From a checkpoint of a small transformer trained on Wikipedia.
Size: 21 layers, width 256, 4 heads of 64 (1 for keys and values), MLP 1280 GELU, vocabulary 8192, 19.4M parameters.
Architecture: LayerNorm before each block, learned positions, biases, tied embeddings.
Training: a variant of Muon for these matrices, 779M tokens, 11893 steps.
Each number is 500 + 40 x the weight over the matrix's rms, rounded and kept within 0 to 999. Layers, rows and columns count from 0. Numbers have three digits each.

# layer 2 MLP down, 256x1280, rms 0.104, rows 144-255, columns 760-799
460524408474572505546518492499524451526483478423450500454508535423458448521518528599502490485483500440460526552492501530
535496525477542409488442516412489561502466475509539559536497506501512485477542542478478538547535545456421488440503479456
553522514501564530447523507558550467527566521445523481577519565438460539438541456465571503486548493548475502452504437543
482535479536528499473479494467491428450526530467509465452538489523494474487487518488491460563510515421550530506468543494
529558539523476496469536526542496542536535486521488541501534460504482564558532531532450494531516533494506550581432455488
505468484526507538438479445576462462454503522500489482484514518502530424551560477524443454593447460464444500390503519481
548441460497489485517480487436492505578513494485437398550505555477487528509456443570482496514434526482505508515504471480
489523473484455525496552482549511482470418500526565487496522518444519501456467452544579591507487543475487517512558583504
510435564473480469561585513523505474550516542560561515523458452499558501526469457515512481493522467487492462517511509398
520518510487512561460475464526493506506503475496557506521503506611499481465483442552495470491500461528469510488491394496
490514595573515508501500487609512519466498479578503444487552478458497476454438512517506476482428486531514507526526505530
490515567500513489520493492526475549469475493505541465508452435516583497463528576566492567439494401508554462527534464494
514507507482496537459480521578510501551537563479434475476529476495489504503433544505473606530450555531416525519478486512
530450430520481441477508500585483531571489471519506420447528458455461560526463553518501443539603566524489494462571513483
527482484441502530518548468503514390538559478522450570464443527499471470553511494522569514471495486551452529458477476469
541537476552503516417509477536495537535484505441459513516485543502452481473492558504528566491516538526512495493470476483
477506514437512542474440503503487525492497481466516499583492491499555465518479527514498480519522505501480468581448515469
489466408552446561624463461424473513505487443477467490463541533511483465548505512488521408525547499488500465496488522489
480420471494482414503536489483485525552475526534471475524490449476428521513508516489463534536556527461513529538551524513
497529487503543531507490472527507466497507536492533480506422479442525471493554481504522549521508503529459524506527514470
503429436431547475512566455571495519462509512520434494541517506537452459488509526562474494544484472482477554528466494579
463479472528540531512507528429508517480504530428509577556468508544461507537513467460522430466502453547428532532496462591
575494501498538595529504547472553421511545564515477504610610459465505493425475524494482490466526478518528535512470617528
529479587465481463503444471474546501452450531512484461522507583443539507432453487584499447551397496478486525503492476504
526542489487466531523511459468467446525549447477531483473530532520531558514547542488473453463531576519421522456431417528
535559554546567456472454435400488583528476454453563537552483543432488443438516517511487529409548514493447491496551482536
469455490533501528521449400551501538479422517501478432470452591626494553564485488530422478499424526482482547479469519500
473562492469486519526463486510531448532569420512515460396477544506470521516494470470520443517471387525493443486526583510
472560494482505516609533498562484529526473449540592571537463497533547487420466573509519487472521511490563447504499512439
462537548548487541451549492476500505459505512517432570533484510524414533511526544528500527490440524483575461451567426493
488553493514597507465558547501494519412475551527493433574555465498455558517534534470415487445535540516547448460448527437
531491473474480531470481484598490507500471454490562522547519544531500557482510495465443506543450548514471520475484538474
507529528505508442428543423455559481487515516496542527519448435574457527472493522408516501462512466494533487519504460495
476531500504490569445517465454487460465445536486491463454470474476522494471477502521494491513405463495470533501485617494
382530561418508575465498521464580446533416529496520449531535517560500422479498457533502436501522513476504506506489531507
522468469522463580512507459407511589494524616568462515469442531577489483557522443516441447532442551524453432489536485503
458468508516456482546485479501477505481517500459483412435471504493512459451558396530574491428527461499514515532416403508
502561555503426552442501469470532505479516416517529443496493496520486518516557468529512472494508450505474544553485571509
500487519550521460427476416565549541513499566424446514509453460499468502555452493458497503437438512531504560441466513513
532557541495513475525483545575490536591486419457508479461511524551531497454496487513500516569547506512536565497523492466
548531495497476518484486454468577479495533482483534505619435464513504480484573473488512502507520498506463493488502496534
489478478549401478490479582524504411537529579479512499502475530467548533504433465477464506490498447530585538560451500495
483523581401560414514552582493475475484519434539417534463494493472487515546535548515453511496507500482511500558582448445
447434477485504545547424509505474492466527537459503504432492523510501572546467434480538488533473476543449421498587477567
500501500559482500478542527512431600499538515450486579481520527498546521556495496507444482458489502560536537527562492529
491471510550520575459540485541456509477522431520509459538590488497553480434493477463481533529489418459512532508468428542
484504506435434436466518497461580574499588584487491481510475482470502478453485481596428479461450535423534481537537515560
616388511485484543508545480481482493426506492531502469455596523474563479479485531533441489527458484444537492507367539554
509468472524456443524485545506565541464475558543490531465463487493512496523447477486517511523518469464566539465451560479
567532501476476484459537561471486520469484475487510453512497586560482489489455478523525519528546468519500491533495537495
506521548516489446547540437470497510515450492485412459478488482522413554447456450457432499472390558459541517590449504508
480443514477480473452507509484502510478519488464543523423454476486534474532488506531499492506555474470568547475548552592
540478522542452442488528561533460582506450492598496474433433543529510485549540518488530437517518479480520457538521531455
442514526476436513444466487420557512522583534416504424538506566465510424413506435534534493493493523489485512544497550484
578520414504516521544486481519459469485506474502534510494446512465526553582445516460542487539450542467497492549585533466
491454503454520542499552481514365499538482513506444531495527441410522507489493453542548480451561543544488507525532570450
456452503517530518443415475531412510498495491542487582514548525433426486478440488464472509520509450456507516530416514500
462503479509435585520533504454575499461495529510552474471505537618469481499487522505471473490447572482441483486514539507
545475466519536564527482531512497451489553510532482463485559417507478410474539537488475487521499541465517501547464552453
571506482575464503529585556521514472532489508490457504546511465597413529530523580487506439483514532554458509520503567414
529546492474562500583443448562463526552523456492485492529508500481605546560486509488500521493506459526478451561508501475
483515534544520515557519519523496528545555511609531496495420517485554522564500493499489484503457431508470437539486566431
451474507401426470483510537453482486509529508582483485500538497462515489520511497448470474418521475493501557477530493507
447448574495468532528504461460481516473461493551566487513490495523507499485555481431553468524477495463481483475538588534
564455503467542565546473457480572529477493431528530515487520491547506531455540478511526554530547507535516488594540578511
485499506483481460541427494485541564499516487497503466546493527522418489499510474500463463587482392479542538503516584470
510511553511595415535539555548516552516502584454463438483530478522538457465468543507524485448505541495516511496555515503
481569488527515540443518502577496526481501564505523481549518517492416521463491490460508457528516559525449501595562450454
560470496522518515508515506595525515493520559527540555437498565437406601545498525518475517485483486589553478506553455441
500467545457481525476455456456582567497476495511513427443500454483438521460469511461509518447514480518517576498585441436
506491503452491444468459488559466527515440556512503477588519484493522532456551586512513478559436432511559576508556473521
465478473447479605500447428411468469470482519527433482528507498514473502467555454511455407475485454438450441459485539512
521480476458425414526480512506466498583476537509483532475462486472456542504519496545468516530508471486484491500499449478
429501591559494524513501469432448505535451534599528496512497475560517469478495497494449499501495475501504430478509524572
562504488508501474525407513464493456513485527508509511482517555520497487548511567469485451505460480460491412516443435505
418484516450467478488479517522489489513427516465522576466491490479512508457527455514471509504525470503474478447375480538
450425478545444541479489465518530564504563448512466535506469528537458499523503522589448586437513527495470374463531462514
436488480544487535553516458486480518497564425501593520461515531546579494553585445520477428540467498469505523532430526505
544548439480510459485475484548522572492477403504468479536473563509493487465473503560442448489445562508496502499500489473
496391489469559474570488486468531477501458510531519373553498478414499485466494561539472426419474503491521490496418527430
472584498501604475506536559558465491515519443515500466454451459550490507518485493503516456579542479480586484462413542489
534540474471520464446525490413511431484487610468476482537456458549476517447501471477587515509556495453490464483474502426
536540503497528482530510533511511458472472579532484504497482471437532517501481578533499473513483501521532527528410490516
500529507524488527441479475521514507434539478494512535474474450438466524428471504416508463484509493464450492385524506518
488464470508573516468477530495529490573430516496411500529540456455494480488482528509516545470450480442427435421498517566
460470448531506555441575513518472490522499441469509449446524530451444475576466477466532507513560522536473505516451495465
536501523430479446514529471452494516486483487477527560447516529520475489505465472438486476526504482454613558425483545507
418456532510494506501577612558564523449586479543422557566489422440479497549471439561465472501499426506501508475446404502
538526510567511513530535511508417519509478450561434475483529562566555541525495463522471575528436496500432467494454482410
472486502489529574506487517534519528495529552511452614518526465530477466509547499491500441505526562518488414479526512522
448445505496496450494462583514477460530496525578505590445499517510499495434477520509498507503501437502533437489543485511
537500492417482522463530577491510442481493519464467552551540458507485467556429438503494560453542485558542514511539467580
525443534524522552531478578545424497481497579462542494520544515461506499396456539536482520457529505525495536517460459484
462465495504572550509500539484585436515438482463449433489514465543531484518570503527507522416498525498490505478460466539
538444584435464539514528547487631442468509508556512505532597456449552493397501558471567522488492445563506452470540469493
510543509525515465474507479535548513477511435518491465543486546528465539551509491423469487563398564538485544477468495471
506522475435485497500468460559513518480489462467461515503569509541549432492548520496514454514528467458513493488522500460
513552473485514522533495485462430487477498473468556524466524489505505590556536426467566552466581564453458501515481448486
506473473531488567459486481517486532537531526484500479496526535567548476502496483490483540458485460488558554501474517491
488493480497525494488467461542488502498486549492575528517507568506584578461535470469566490535493528521511521499452537568
465562499447475483489471508479543514542479529513471520483537550446519449488513577493486545489560576582498516516502470493
465507486487569543479514534561499557479473481481504470445427469516483494520565478422521495483516486539546536488516505499
471532533469479482514485551487545509528465527480531500567487516467458509449457578539453518455536474462470479527457597518
496542480503539484551485578468438540446531530536480409551463496478499545554471540484444508442454499510525568453510478440
493509544510536471511489454515467416580514480499516514529507534519494488566546510565582439473550576472509437486522527480
466497538492506464439539465517568501541599549442534476477501456511456526531472513475563512516511519489479547473464475506
460511495505472476514516528425493491510523494495547508489502504504490483576491497462535479491500508475540518472507484508
559506566523448455526539484595455548654510466473512492494537549514453552486518545505500501568536503462498459524493491493
483468500543493448549476448390406469428447552527434549545409497532543489455503433532509521529504604530414503538478541508
526546596493474480485507504574517533504502431514550506438528525516519486508541534508527492481511486522470521450455533548
504454503549489432422555520433532562475533532505472503513386504479480463544444456488489489527459550478487522430547437475
511460524521506491549568522517473475432465465539481584523523544508442470518443518440525479564450577470486528459607492527